Weights of a small transformer language model.
Size: 13 layers, width 384, 12 heads of 32, MLP 1024 SwiGLU, vocabulary 32000, 47.6M parameters.
Training: a variant of Adam for these matrices, 353M tokens.
Each number is 128 + 24 x the weight over its row's rms, rounded and kept within 0 to 255. Layers, rows and columns count from 0. The size above them is the row's rms in percent of the matrix's.

# layer 2 MLP down (transposed), 1024x384, rms 0.0338, rows 737-754, columns 256-383
size [ 99 100 103  99  98 104 103 102  97  98 104  96 106  99  99 102 107 102]
[[121 112 120 129 136 135 134 159 104 140 157 104 134 161  65 118 128  85 132 118 114 150 123  99 123 126 140 104 148 133 169 137 122 126 114 115 126 136 127 110 154 141 138 132 126  90 135 116 116  69 121 134 116 127 132 142 147 161 152 144 109 183  87 170  83 194 142 105 154 101 130 115 110 139 126 110 124 118 116 126 123 120 143 150  93 127 127 123 139 161 109 135 135 136 111 113 110 131 135 119 138  78 129 142 155 132 132 101 164 116 111 128 106 145 130 127  99 154 121 123 197 165  81 116 164 120 145 147]
 [112 142  92 104 138 127 118 118 134 119  88 161 139 164 144 134 148 127 109 165  95 139 156 150 126 111 121 142 146 159 135 143 155 163 168 133 121 127 113 122 182 139 125 130  89 112 126 144 126 118 151 158 125 119 135 138 158 152 159  95 126 127 114 122 126 120 117 137 114 141  99  99 145 118 148 153 125 116  94  90 133 108 125 116 130 124 143 164 151 158 173 116 126 122  99 142 110 109 185 189 132 146 135 139 138 130 108 108 146 149 132 102 116  89  98  46 126 142  84 132 138 152 128 168 132 146  75 137]
 [136 175 175 112 147 119 150 158 134  98 135 131 102 142 115 110  78 114 133 151 171 150 147 128 132 136 159  90 102 115 159  88  89 127 138 154 121 170 120 136 149 131 139 111 116 146 166 116 143 133 122 100 143 146 118 121 148  96 123 149 127 125 123  97 161  81  80 117  94  56 130 134 144 132 114 157 125 122 121 125 147  86 134 145 117 103 175 133 135  94 170 156  98 134 107 142 121 153 130 114 136 167 130 141 148 130 132 174 117 118 143 116 133 104 138 121 146 147 131 110 106 152 122 117 126  89 106 125]
 [122 136 172 124 147 102 150 125  89 105 124 117 127 140 127 146 108 118 153 126 127 160 136 159  94 109 105 123 161 103 120 125 150 132 112 152 125 120 105 120 104 133 155 110 189 113 136 115  83  74 185 124 194  85 150 122 134 146 137 151 164 133  97 147 100 127 115 133 188  87 145 168 151  85 112 164 124 134 156 154 115 155 150 147 130 107  84 120  98 128 153 143 133 128 138 104 130 151 131 126  81 141 108 143 132  98 110 124 117 160 114 135  96 183 155 129 123 109 127  79 114 133 128  81 119 159 126 113]
 [146 149 134 123 114 137 103 123 156 138 159 131 160  94 134 127 116 138 111 121  88 127 117 106 138 142 100 118 124 132  97 158 155 134 158 116 111  69 107 125  72 106 132 166 149 149 120  97 141  74  98 131 126  82  92 130 114 165 104 107 117 112 120  99 118 100 137 119  83 110 126 116 154 114 118 165 160  96 162 134 108 141 133 112 117 132 122 136 149 115 132  83 131 108 152 115  97 147 107 110 153 146 117 124 163 112 145  76 111  91  99 113 116  94  91 126 111 122 126  96  91 155 166 115 181 162  71 135]
 [129 138 125 141 116 135 108 122 107 117 125 104 149 148 117 127  99 115 133 196 120 125 115 146 122 131 174 115 174  93 126 135 149 119 116 152  89 126 150 106 143 128 155 145 100 116 150  77  93  96 124 176 105 159 148 116 149 169 166 138 161 118 109 155 193 124 112 135 157 146 146 166 117 129 139 162 128 148 103 137 145 140 125 145  97 106 131 126 112 138 112 136 106 100 109 176 111 113 157  88 143  63 129 100 179 159 115  89 149 133 106 111 143 115 112 118 101 147 125 151 126 104 164  89 122 143 146 103]
 [107 121 134 115 153 123 125 123 147  82 130 141 114 139 118 126 157 133 118 145 100 114 123 145 121 119 134 106  94 127 141 113 128 123 141 107 117 108 146 132 121 146 155  89 170  73 164 105 115 139 144 136 153 128 112 108 182 146 193 118 113 161 129 131 130 159  90 173 120 176 134 104 141 152 113 110 121  93  93 142 160 120 147 130 107 110 138 139 125 145 136 115 164  87 127 130 138 137 176 112 114 121 137 132 128  86 146 122 111 132 101 127 144 136 142 110 115 145  68 154 108 150 131  87 125 136 155 112]
 [ 87  92 123 128 180 117 118 158 115 103 114 103 107 109 128 149 132  92 122 148 107 115 126 118 115 135 117  94 122 131 160  77 120 116 151 174 134 108 157  99 130 140 118 118  92 134 138 142 124 105 110 134 125 163 195  95 143 160 159 139 139 154 160  99 124 168 115 133 123 147 120 163 134 130 149 113 101 118  77 151 110  99 140 104 107 121 104 138 147 131 105 133 129 152 148 146 128 129 162 136 154 139 118 141 111 163 124 122 130 148 142 128 105 113 133 110 140 139 116 145 122 107 103 128 121 127 126 120]
 [108 112 120 129 141 118 139 164 117  86 145 134 166 141 130  86 148 187 172 111 125 168 106 182  94 106 146 137 124 139 166 127 132  99 111 117 138 124 122 125  86 146 116 191 131 135 151 156  96 106 130 115 172 123 164 134 109 101 129  85 131 124 152 133 119  91 128 101  78  83 136 163 117 134 155  93 112 115 110 177 119 107 150 104 126 157 134 123  63 149 144 101 123 105 130 118 122 146  99 146 109 112 144 150 149 114 166 115 149 120 137 146 122 138 135 128 130 145 113 111 130 126 115 145 156 151 120 151]
 [150 133 128 134  57 106  87  85  99  99 137 137 112 155 107 134 125 116 154 148 124 111 148 139 120 111 123 105 151 148 176 143 102  81 154 115  96 139 151 115  82  86 182 162  95 146 165 116  83  88 100 135 127 153 123 135 132 124 144 121 116 151 134 164 150  84 121 121 185 163 119 106 115 136 140 117 146 152  95 149 139 141 122 179  76 137 150 159  92 137 154  81 106 147 117 134 106 147 121 140 134  79 134 147 144 124 122 118 131 142 106 138 146 140  81 127  94 132 143 149 114 180 131 127 146  94 118 116]
 [168  90 148  78  93 140 147 146 134 130  98 120  73 138 116 139 163 107 160  86  56 157 136 103 107  83 164 109 105 119 139 139 123 129 159 162 123 155  99 113 129  98 104 129 148 127 145 137 158 160 117 131 174 121 109 111  92 115 108 116 110 121 102 112 114 108 106 155 140 114  98 155  94  51 180 152 172 116  91  85 126 132 157 124 138  89 146 128 143 118 119 112 139 105 141 146 127 132 106 147 142 117  94 145 154 167 167 116  83 150 119 101 138  71 128 135 128 118 103 104 111 139 165 117 145  99 121 144]
 [149 142 151 140 145 113 118 121 120 127  89 125  97 135 150 147 115 116 122 165 151 105 131 110 138  97 149 105 116 128  96 149 159 122 144 146 135 147 120  95  98 114 154 115 141 178 175 117 127 128 125 141 137 142 134 105  93 131 158 139 140  97 102  81 165  88 128 130 132 122 131 173 120  98 107 127 146 161 146 135 117 151 120 154 125 133 142 158 187 104 121 107 151 126  97  85 161 115  95  98 118 133 143 106 158 147 135 158 155 166 121 122 127 146 105 131 166 111 130 126 122 172 120 115 112  87 113 110]
 [107 112 141 115 134 123 167 148 140 108 145 133 159 133 106 117 138 135 109  97 156 133 122 113 124 113 121 145 147 144 130 100 142 136 163 146 147 113 158 150  89 110 114 115 147 154  67 145 133  97 134 162 120 131 149 140 138  87 165  98 103 122 129 100 147 152 118 100 114 124  88 103 132 103 113 146 150 123 110 117 156 129 164 146 124 104 159 110 159 143 102  99 186 118 129 126 181 142 142  78 157 113  93 123 110 120 126 208 125  83 132 132 178 153 114 116  82 121 136  84 117  74 114 144 121 147 146  87]
 [136 122  60 106 133 101 103 113 110 185 139 119 178 128 110 127 126  89 146 111 101 133 109 120 116  80 139 174 103  92 138 145 135 144 147 127 125 127 148 123  85 109 147  98 209 142 122 176 126 114 126 138 143 115 139  94 135 139 119 109 132 141  81 149 143 109 128 160 156 102 134 145  87 112 174 108  84 110 132 153 147 137 117 111 137 116 160 115 118  94 107 151 136 137 109 160  77  99 131 138 112 176 154 151 158  95 166 132 128 113 160 145 144 146 138 170 120 114 123 130  81  82 138 143 116 145 143 153]
 [132 110 153 104 105 111 155  86 132 120 155 152 162 130 129 126 132 121 118 135 132 152 148 153 124 142 118  95 121 112 116 106 109 151 166 125 146 158 137 121 129 153 155 116 170 140 132  72 143 134 137 150 152 131  65 151 112  92  67 122  84 128  73 173 122 144 129 132 156 109 155 121 122 164 150  87 140 140 106 135 107 133  96 132 140 125 175 100 117 112 121 172 152 141 113 125 158 102 179 157 127 164 153 115 109 126 126 104 141 127 140 105 155 118 146 157 136 140 118 124 109 107 176 124 103 140 102 137]
 [ 97 100 129 148 127 153 167 114 109  61 127 136 112 117 138 125 102 116 130 156 125 124 137  98  94 109 108 111  89 114 142 167 151 126 134 130 152 118 130 128 185 157 104 130 124 156  81 154 154 118 125 146 148 108 163 117 144 149 119 113 170  87 140  83 130 117 116 135 120 196 107 119 128 130 126  91  94 148 114 153 136 141  89 115  72 132 181 122 165 122 162 163 130 129 127 110 151 107 133 113 130 141 176 105 127 142  94 129 147  86 122 118 127  68 129  89 130 120 129 103 145 133 139 154 148 110 100  93]
 [150 145 148 145 116 138 119 140 118  96 141  99 112 128 149 150 126 137 123 121 124 123 121 125 135 118 117 152  95 117 102 143 132 108 171 132 169 147 143 156 108 139 111 155  93 117  95 125 114 119 119 152  87 114  79 137 143 117 139 107  80 142 122 171  96 121 109 135 132 122 146 101 139 124 126 130 172 108 113 123 172 127  89 112 154 101 149 134 125  98 153  91 161  97  99  95  94 113  89 118 148 106 117 141 108  73 122 109 126 122 157 135 146 137 139 131 122 145 159 134 172 106  83 180 143 108 130 100]
 [107 136  95 147 110 128 115 106 171 130 119 170 138 124 122 178  97 111 119 160 115 127 129 121 161 141 119 153 146  98 112 128 120 107 137 147 150 139 100 103 168 108 148 117 161 153 153 137  78 113 149 125 119 115 124 111 138 164 114 134 151 126 112 113 128 129 144 123 126 108 112 139 137 143 120 130 121  91 121 107 114 103 152  98 126  98  97 117 151 117  95 156 110 115 147  92 142 171 149 140 121 134 174 141 164 128 142 136 116 133 119 151 117 139 113 149 163 110 139 137 153 122 134 114 138 162 117 169]]
# layer 2 MLP gate, 1024x384, rms 0.0423, rows 738-755, columns 256-383
size [104 102 101  96 104 100  99 100  98 103 100 106 106 101 101  98 105  98]
[[136  94 105 111 159 100 123 140 129  97  82 147 102 101 131 110 105 133  91 139  69  91 157 120 119 171 148  98 117 178  99  95 109 127 126 138 151 137 163 125 156 136 106 127 134  82 133 144 118 115 143 114 105 144 174 127 107  98 114  98 171 120 139 128 168 154 118  96  77 144 112 112 146 158 120 184 107 109  96 161 147 119 138 147 110 133 127 140 122 116 151 117 183 135 103 170 168 152 149  99  98 123 123  97 171 123 136 146 135 108 119 160 181  90  81 126 108 101 142  99 134  95 121 141 127 121 148 123]
 [131 118 145 123 129 138 119 128 110 100 109  84 112 130 151 113 120 131  89 119  98 118 132 149 100 161 126 112 157 152  84 143  97 153 103 147 157 154 111 121 153 136 114 162 106  93 109 130 119 125  98 116 149 110 123 102  95 117 114 103 131 157 158 104 179 145 122 101 174 131 104 124 112 130 144 111 162 112 148 134 135 143 124 120 141 123 100 136 120 113 128 119 153 117 112 142  90 136 110 137 147 126 119 121 121 145 134 147  83 109 116  80 136  99 138 130 141 158 112 143 126 114 168 103 103 107 133  96]
 [139 126 135 114 140 108 102 167 122 101 159 131 151 144  65 116 136 115  70 111 185  97 158 137 141 121 145 120 123 184 139 105 109 119 111 124 127  71 145 135  93 107 112  98  69 112 158 114  92 145  95  95 138 191 152 140 125 145 121 134  74  92 150 139 115 131 159 147 127 185 136 116 127 148 138 119 164 142 100 107 124 105 128 106 124 149 146 126 162 118 146 109 141 135 138 130 118 116 133 131 113 113 126 122 137 131 163 130 185 126  58 129 187 145 119 100 140 178 173 172  76 119 132 122 104 148 154 156]
 [ 98  78 111 138 142 127 136 133  75  74 137 132 123  80 101 136 175 129  82 112 106 142 125 116 121 102 139 109 154  90 138 128 137 149  98 122 123 132 115 133 133  96 129 165 107 108 152 150 160 160 147 143 142 137 141 111 163 113 156 125 112 149 128 134 110 172 151 111 128 158 105 113 133 102 142 129 142 118 111  93 158 154 110 160  92 129 142  99 163 171 156 122 131 166 122 177 143  90 154 165 142 133 137  97 151 128 111  68 145 120 144 111 188 156 113 153 106 137  78 144 120 143 150 145 126 126 133 126]
 [ 95 154 111 123  73 140 114 157  83 163 107 111 104 124 113 138 169 134 100 104 127 139 115 140 107 121  91  84  82 111 167 140  86 132 133 120 102 120 109  95 114 123  99 131 116 155  92 137 116 129  79 116 145 166 106  83 134 123 123 145 126  88  96 111 124  95  98 139 140 153 121 139 112 117 110 159 139 125 139 130 146 174 135  98 126 163 113 180 127 130 141 102 148 144 114 105 119 108 115 134 159 105 165 137 165 131 140 124 151 148 128 145 110 171 160 117 108 129 125 140 151 142 117 149 126 157 117 114]
 [142 128 133 121  99 142 148  85 116 133 175 120 101 128 106 129  81 133 119 127 156 112 160 114 181 156 103  83 117 152 160 130 127 136 171 160 129 144 153 128 150 156 118 111 132 165 110 110 130 133 136 112  91 135 149 119 124 152 161 135 155  88  75 135 162  83 147 171 144 106 122 151 120 120 114 152 134  92  99 107  83 123 111 127 149 122 163 137  75 106 150 120 165 107 163 105 138 134 112 126 142 141 161 145 136 141 117 108 128 161 110 111 142 111 142  87 113 121 126 109 138 121 100 111 162 125 121 135]
 [126 126 116 107 130 121 164 139 148  94 114 118 105 138 144 138  75 138 143 153 113 139 115 130  87 155  97 122 143 104 156 111 154 102 117 174 112 130 148 127  74 131 141 138 131 193 159 136 100 124 103 143 106 142 164 119  82 145 179 123 124 146 158 121 122 103  90 147 139 151 122 158 141 182 130 146 108 113 116 164 133  99 116 154 129 115 135 120 121  98 138 119 139  86 121 120 116 142 105 131 173 131 117 124 173 164 127 169 153 140 130 150 159  79 116 100 137 120 102  86 111  87 141 145 137 126  72 147]
 [116 137 100 171 132 106 139 189  81 162 114 158 146 146 102  67 172 122 135 129  93 112 170  88 169 144 124 109 116  73 148 118 130 108 102 128 119 101 140 126 123 152 190 150 130 120 145  86 155  96 110 121 153 141 107 118 120 143 124 148 152 140 126 120 107 162 116 106 110 152 105 154 155 127 119 158 108 132 159 142 101 148 101 114 110 113 145 126 166 146 108  75 120 144 107 156 188 122 136 124  99 105 160 129  93 152 131 123 130 160 146 135 102 114 119 112 137 109 148 135 138 138 163 142 114 101 125 136]
 [123 153 134 123 158 113 125 162 130 131  92 170 133  85 134 147 146  89 116  94 164 132 148 109 105 122 104  89 172 118 161 142 172 138  92 114 125 117 126 111  99 116 118 147 119 122 169 145 125 132 146  98 137 136 113 126 129 111 119 109 114 121 128 167 132 114 149 156 151 133 116 131 150 162 128 127 110 137 154 119 155 138 106 156 119 126 169 139 126 126 115 117 154 136 117 130 145  85 158 154 158  91 135 128  75 156 122 127 139 113 169 146 112  94 130 100 107 130 103 166 137 126 108 162 159 153  96 143]
 [141 135 121 136 129 161 119 166 103 150 137 176  91 110 111 114 102 104 129  88  92 146 109 111 113 146 153  92 117 108 137 125 124 148 156 142  98 145 160 124 118 123 130 114 118 126 165 112 138 151 111 161 137 149 108 129 114 156  93 113 135 140 122 162 137 169 109 147 128 132 103 152 148  96 137 111 180 127  99  92 136 115 144 106 177 107 145  87 132 121 124  86 187 129 118 129 139 176  99 124 152 147 139 133 157 155 165 138 129 112 104 135 129 122 163 131 148  89 111 135 131 130  86 144 133 148 118 114]
 [147 127 167 111 119 156 130 163 121 124 154 149 155  86 113 118 104 128 160 100  87 115 152 112 150 123 117 112 126  82  79 130 139 116 153 171 169 123 136 111  70 120 125  98 111 163 104 132  96 126 140 107 169 157 167  99 165 114 143 116 137 138 129 142 114 176 124 124 140 121 116 164 119 169 128 127 111 103 131 113 137 136 110 102 127 124 117 162  99 116 111 157  99 162 141  99 108 139 109 115 122  88 148 122  97 194 113 146 132 129 118 102 133 141 104 138 128  83 141 103  69 106 118 157 135 100 119 144]
 [132 115 140 130 136 128 155 153 120  98  76 132  93 133 134 107 170 121  96 123 110  78 104 123 139 165 179 154  97 126 135 163 126 135 113 137 129 116 183 144 152 132 189 133 109 113 167 161 143 129 141 108 133 119 124 136 136 142 122 135 105 133 101  92 147 136 130 157 130 171 153 102  77 111 139 109  91 158 131 137 148 129 129 163 112 119 172 110 107 128 117 139 125 148 126 119 138 107 104 122  74 116 101 124 106 127 172 110 175 143  94 123 128 134 100 159 130 130 150  87 109  92 115 131 123 144 130  97]
 [133  94 187 103 144 124 151 131 112 139 127 107 154 168 138 117 168  99  80 161 110  93  82 120 142 124  90 154 101 138  84  87 114 147 169 108 111 105 128 128 140 138 113 104 112 108 148 121 160 163 106 125 103 165  94 116 131 163 119 139 136 126 117 103 133 111 121 119 149 147 144  72  83 122 118 123 128 148 129 184 158 131 102 146 107 126 119 148 147 126  92  99 108 115 100 148 106 102 167  96 128 103 150  90 125 125 121 117 142  89 167 170  93 159 151 115 133 169  90 158 134 155 117  88 100 160 136  86]
 [144 139 124 135 120 157 139 136 136 159  77 143 145 141 113 149 138 129  97 111 154 125 131 110  94 113 137 132 142 153 109 107 139 140 117 103 127 154  95 105 148 138 150  67 153 137 148 102 154 146 162 137 142 135 104 136 117 144 128 106 163 124 138 177 131 172 146 119  99 110 117 153 156 118 127 166 126 112 119 148  97 119 126 144 129 144 147  79 135 150 148 151 101 130 110 111 139  85 125 138 163 125 151  71  97 126 122 156 130  80  79 158  91 141 119 116 126 117  86 144 110 104 121 161 121 125 170 102]
 [143 124 104 133 121 124  85 173 137 122 126 134 129 128 143 153 121 138  81 120  79 153 132 156 124 148 121  93 129 126 111 129 134 139 147  81 121 152 152 111  95 126 176 141 162 119 157 150 142 140 145  91 148 150 131 118 162 148 111 117 119 105  93 130 182 140 152 133 140 146 144 144  94 127 110 118 151 125 151 162 101 128 175 107 127 145  98 174 158 150  88 158 131 140 117 134 111 117 145 130 105  90  86 129 153 149 148 121  97 160 113 163 117 117 110 114 118 118  99 153 108 127 102 113 110 118 117 117]
 [115 101 124 107 118 150  92 140  97 147 138 158  99 125 117 158  88 159 148 128 118  93 130 107 146 136 122  95 144 116 141 134 109 110 151 174 134 124 125 112 144 155 166 115 105 118 159 129 164 158 126 120 146 159  98 103 197  85 129  88 108  84 153 136 105 136 130 156  74 119 118 164 141 135 129 137 124 140 141 162 133 148 136 127 103 128 122 121 112 139 100 149 125 132 173 128 150 126 165 153 141 102 111 118 119 129  96 106 103 128 145 114 142 121  79 100  90 117 117 154 124 121 120 158 115 128 116 121]
 [111 122 116 162 154 120 115 111 153 149 142 110 154 106 154 161 144 195 142 132 146 119 133 173 137 103 131 131 111 117 126 160 161 128 134 118 128 123 138  96 172 172 103 130 112 128 145 146  98 118  94  93 149 115  80 118 162 160 152 144 111  88 121 111 168 129 135 109 136 151 107 175 154 134 124 115  84  79 119 135 143 122  95 117  88 114 105 120 133 122  99 129 126 154 130 160 158 104 120 147 117 113 156 107 117 136 119  93 107 131 101 118 153 136 101 119 134  96 116  88  96  58 159  84 155 137 137 147]
 [121  94 112 137 136 111  91 124 171 114 113 125 122 112 140 151 126 139 110 134 172 131 154 120 156 164 164 108 117  88 140  83 134 161 112 154 118  87 141 112 120 110 128 166 150 167 131 109 152 137 157 123 119 114 139 116 156 123 154 110 121 149 137 116 143 132 147 150 110 173 173 118 114 141 144  99 108 116 144 175 154 121 130 156  80  78 149 138  97 143 114 152 134 166 164 100 153 135 128 126 110 130 117  76 115 105 111 102 168 158 130 136 144 121 115 157 135 133  98 183 133 137 146 146  93 114 143  91]]
# layer 2 MLP up, 1024x384, rms 0.0399, rows 738-755, columns 256-383
size [ 98 103 100 100 100  99  97 100 105 105  94 103  97 102 100 103 101 104]
[[118 155 146 107 126 126 139 138 147 107 166 105 108 163 121 100 161 130 138 148 158 140 109 123 135 124 105 114 187 147 140 168 113 149 139 118  98 127 131  96 126 136  91 136 136 145 109 127 137  58 140 112 126  97 133 153 135 154 161 115 155 152 149 160 107 123  92 145 115  97 140  79 113 117 116 123 139 105 174 107 109 109 140  93 103  97  96 127 118 144 137 138  91 162 108  79  99  93 137 114 130 100 125  95 115 139  85 134 112 128 161  81 113 146 117 136 121 125  72 109 108 158 124 132 169 112 124 147]
 [120  70  99 100 144 112 165 128 115 132 125 148 124 159 123 160 134 129 161 107 138  87  76 123 136 141  87 171 148 100 146 153 116 148  91 122  79 143 126 144  88 115 119 111 136 130 106 110 114 161  92 179 105 150 105 160 157 149 128 124 170 126 138 136 111 118  66 132 155 150 117 136  97 155 131 143 115 159 163 120 150 145 152 160 128 130 146 115 127 107 118 124 121 109 118 124 116 107 157 160 156 165 123 135  91 115 119 174 152 120 132 116 147 152 122 131 166 116 179 123 148 131 136 144  99  89 119 108]
 [129 114 116 160 146 158 156 126 132 177 149 180 144 134 178  85 125 114 100 161  57 136 166 159 120 151  74 156  89 130 136 131 101 114 156 133 115 146 103 158  90 142  87  90 134 124 154 110 126 136 122 149 112 144 160 150 152 135 145 129 117 134 128  97 160  54 114 110 119 137 131 132 134 131 155 129 108 135 107 145 155 108 118 145 162 110 161 151 129 164 124  95 125 139 160  94 127 133  93 146 138  93 149 137 102 121 152 142 149  98 147 143 101  97  93  87 108 147  85 157  99  92 148 122 120  99 107  87]
 [101 104 157 145 135 113 120 130 142 113 154 175 115 115 142 110 140 126 126 142 113 109 124 130  97 152 126 131 101 103 132 149 142 147 156 106 102  84 108  94 104 157 133  93 101 115 124 120 139 132 124 167 148  89 119 122  82 171 135 132 133 165 165  73 139 122 135 136  87 138 110 137 122 150  76 170  83  92 127 132 157 121 130 128 155 131 134  75 122 158 140 165  97 115 104 172 177 115 120 139 114  91 121 141 143 140 111 133 149 101 117 139 142 125 132 131 156 128 123 140 122 125 157  99 146 106 132 117]
 [126 111 123 161 138 164 172 133 176  92 168 139 136 195 109 101  81  95 111 154  85 121 137 111 138 119 133 167 148 125 106 156 159 108 130 121 166 121 166 131  95 101 141 116 119  84 151 135 102 158 163 142 158  85 128 176 160 123 112 138 149 144 114 137 121 157 132 139 154 136 133  75 140 134 137 128  91 124  89 140 102 116 105 138 149  81  97 122 121 135  96 146  66 160 132 136 117  87 129 124 107 150 137 124  96 155 129 132 140 118 107 135 136 139 100 127 122 161 163 127 143  83 148 145 119  81 117 111]
 [113  90 158 144 125 146 118 121 127 110 127 177 115 141  90 164 138  86 157 116 134  87 133 157 102 100 103 157 111 146 135 114 163 135 158 123 128 126 108 109  67 140 105 108 124 100 124 100 101 138 128 129 137  78  62 154 142 117 148  99 116 119 109 139 119 180 125 177 125 138 168  81 118 114 124  95 166 100 100 171 111 141 172 119 121 115 110 122 141 104 174 135 116 102 103 102 143 123 134 123 134 115 129 127 110  98 117 132 106 134 109 132 112 118 120 115 111 142 124 104 106 102  81 107 110 125 135 134]
 [135 101 126 125 149  89 134 104 113 161 157 154 137  87 152  77 133 116 138 100 139 150 142 137 124 110 134 168  95  99 144 119 107 108 164  91 150 145 143 117 103 150 153 110 119 135 112 103 134 115 142 157 143 159 143 134 171 117 115 145 120 149 119 140  94 126 126 126  94 122 117 154 105 142 117 134 132 144 144  88 120 111 119 156 115 131 102 104 100 144 123 107 146 170  97 118 123 163 121 123 109 147 108 123  72 153 111 162  82 108 163 102 126 128 195 166 154 105 109 186 128 139 150 112  58 130 109  87]
 [137 149 104 140 121 132 130  47 112 138 113 123  95 123 157 171 120  89 169 137 152 180 141 136 110 125 165 110 110  85 134 126 122 122 149 131 126 130 106 140 154 167 113 162 192 109 102 150 156 121 137 133 183 153 168  94 118 121 106 112 105 124 101 115 149 145 148 118 113 127  85 101 147 108 127 131 162 122 115  99 133 112 177 122 120 107  82 137  98 136 120 139 124 104 166 140 134 121 103 123 147 109 156 139 115 164 142 111 128 144  97 121  98 132 115 117 132 103 129 118 148 123 143  86 129 158 113 127]
 [147 115 106  76 150 149  87  72 152  97 129 114 133 144 114  89 132 158 131  80  75 141 140 138 143 135 118 151 134 136 131 111 145 151 152 134 142 169 130 140 114 163 156 111 132 127  91 126 130 137 150 136 109 110 137 139 135 141 152 147 123 127 105 111 178 149 132 104 130 132 139 143 122 113 155 146 113 130 147 146 141 139 106  80 127 133  83 129 123 163 135 104  78 159 106 142  81 147 137  91 148 112  86 110 147  87 103 100 170 118 154 151 160 140 130 114 112 148 140 125 133 100 166 129  97 114 169 102]
 [161 159 170 103  93 147  89 121  95 146 105 132 144 124 129 142 144 150  89 137 123  99  78 142 120 161 141 153 120  81 173 120 100 168 151  93 122  90 166 130 116 123  90 116 153 120  90 131 105 122 129  87 166 137  96 161 176 116 185 165  78 160 122 139 162 124 112 166 127 123 160  99 125 112 145 120 141 116 120 157 114 106 113 144 130 159 154 128  75 113 151 121 126 154 105 110 100 111 193 109 100 123 109 135 103 112 144 148 128 124 128 175 107 140 116 122 120 118 131 138 118  89 154  92  88 115 154 150]
 [122 125 145 158 162 137 156 169  93 129 148 100 100 112 145 173  87 106 133 140 127 104 114  96 144  87 103 102 152 138 156 100 112 139  83 151 187 153 114 142  68 104 160  89 123 110 142 133 112 139 132 111 144 105 111  90 108 152 147 111 155  81 163 138 131 105 135 126 133 100 113  99  78  92 116 110 115 125 168 135 120 151 121 140  82 131 133 117  72 145  94 137 148 160 116 104  85 106 103 122 191 102 106 110 125 150 122 103 158 152  85 113 106 147 125  88 140 110 140 125 156 147  93 106 164 124 129  91]
 [164 142 170  93 138  91 161 104 147 121 175 134 121  86 151 129 136 153 131 113 101 108 109 125  96 128 123 153 135 156 155 115 138  97 122 120 109 163 139 175 113 124  90 145 100 165  81 155  94 180 117 148 140 153 124 121 139 122 138 180 127 114 149 124 159 143 175 107 137 163 127 121 162  89 152 126 117 160 122 145 112 120 150 121 135 120 158 116 121 130 101 117 165 106 113 129 145 146 137  80 115 165 113 111  80  81 154 138 129 120 118 148  98 166  94 159 116 133  93 110 113 112 142 124  87 159 142 120]
 [157 153 111  58 154 168 113 139 122 113 103 136 133 153 104 113 108 127 149 150 130 142 162 144 103 138 109 110 140 112 160 107 104 142 142 159 101  97 101 138 102 104 160 101 163 163  88 146 112 156  84 144 118 111 160 122 146 150 171 102 145 122 142 133 126  93 106 114 120 112  94 148 106 114  98 122 113 124 125 115  86 173 113 108 113  97 155 135 128  93 164 183 144 177  97 126 155 110 131  90  84 121 168 102 128  97 121 168 113 124 108 118 134 122 105 117  89 143  87 121  74 129 166 154 167 151 104 149]
 [142 143 126 142 113 173 111 119 136 114 201 121 158 153 102 127 157 120 127 136 108 105 160 117 117 128 109 109 171  88 131 101 117 166 118 129 157 172 121 152  75 172 182  97 143 132 148 101 106  75 129 154 158 142 120 145 133  95  95 107 116  86 120 118 148 167 106 154 108 127  98 146 133 149 165  97 121 135 115 158 104  96  83 155 117 103 146 125 135 127 108 139 156 126 150 128 126 140 114  98  91 127 129 132 141 122  92 125 116 118 115 149 157 138 104 143 127 125 118  86 119  90 124 119  84 128  93 165]
 [141 121  99 131 126 118 143 107 125 152 128 152 125 119 141 146  84 121 124 180 171 120 167  96 107 122 140 102 146 108 144 153 165 101 122 150 172  96 139 119 110 150 155 158 131  86 130 141 110 138 173 109 151 119 148  89  98 113 119  82 169 147  94 142 117 132 120 150 111 167  88 147 165 118 155  83 111 119 150 140 102 150 155  92  83 147 124 127 136 144 156 170  99 143  96 101 147  94 161 128 110 163 132 115 177 118 126  94 124  75 119 131 107 103 110  72 171 149 143 152 122 126  88 136 142 155 132  84]
 [192 156 114 134 130 141 113 140 104 116 131 103  90  88 135 135 117  93 173 119 121 158 146 146 147 110 122 125  90 132 116 121  84 148 153 141 157 146 118 191 122 130  59 154 153 151 121 107 119  94 147  92  94 102  80 159 150  86 171 157 101 113 120 162 129 147 111 161 125 123 107 114 120  78 103 119 133 109 113 129 101 128 123 106 159 108 105 138 141  78 139 155 118  98 125 138 114 111 115 114 157  90 115 130 129  83 115 116  91 112 141 144 150 131 145 139 138 119 169 146 121 121 116 113 119 103 127  77]
 [119 142  89 174 109  97 124  79 123 114 131 120 167 145 114 112 116 136 126 132 140 102 101 144 148 120 141 114  93 159 133 141 174  75 102 126 171 160 135 157 149 119  89 155 142 136 126 155 130 110 123  98 101 104 101 119  98 124 121 122 143 132 141 148 155 140 110  92 102 138 133 174 134 123 143  94 118 119 148 141 111 154 127  79 105 116  93  99 161 116 125 115  79 144 126 152  94 153 132  89 125 152 134 143  93 134  91  93 108  88 154  93 119 103 132 153 103 167 134 131 106 100 150 143 140 127  94 119]
 [121 101 151 137 171 117 129 145 145 138 110 113  93 148 127 115 145 156 101 132 140 130 158 111 136 112 101 162 137 123 114 101 138 145 108  95 125 129 181 160 138 110 106  72 111 126 113 137 167 167 123 127 114 136 168 138 130 100 135 113 123 132 115 128  95 152 141 114 180  81 100 122 158 128 172  98 134 151 125  89 114 153 144  96 176  98 145 165 108 159 107 133 117  99 128 102 155 111 109 156 108 127 125 156 114 152 112 128 122 167 140 164 166 136 113 157  90  96 159 128 110 135  84  88 146 116 120 126]]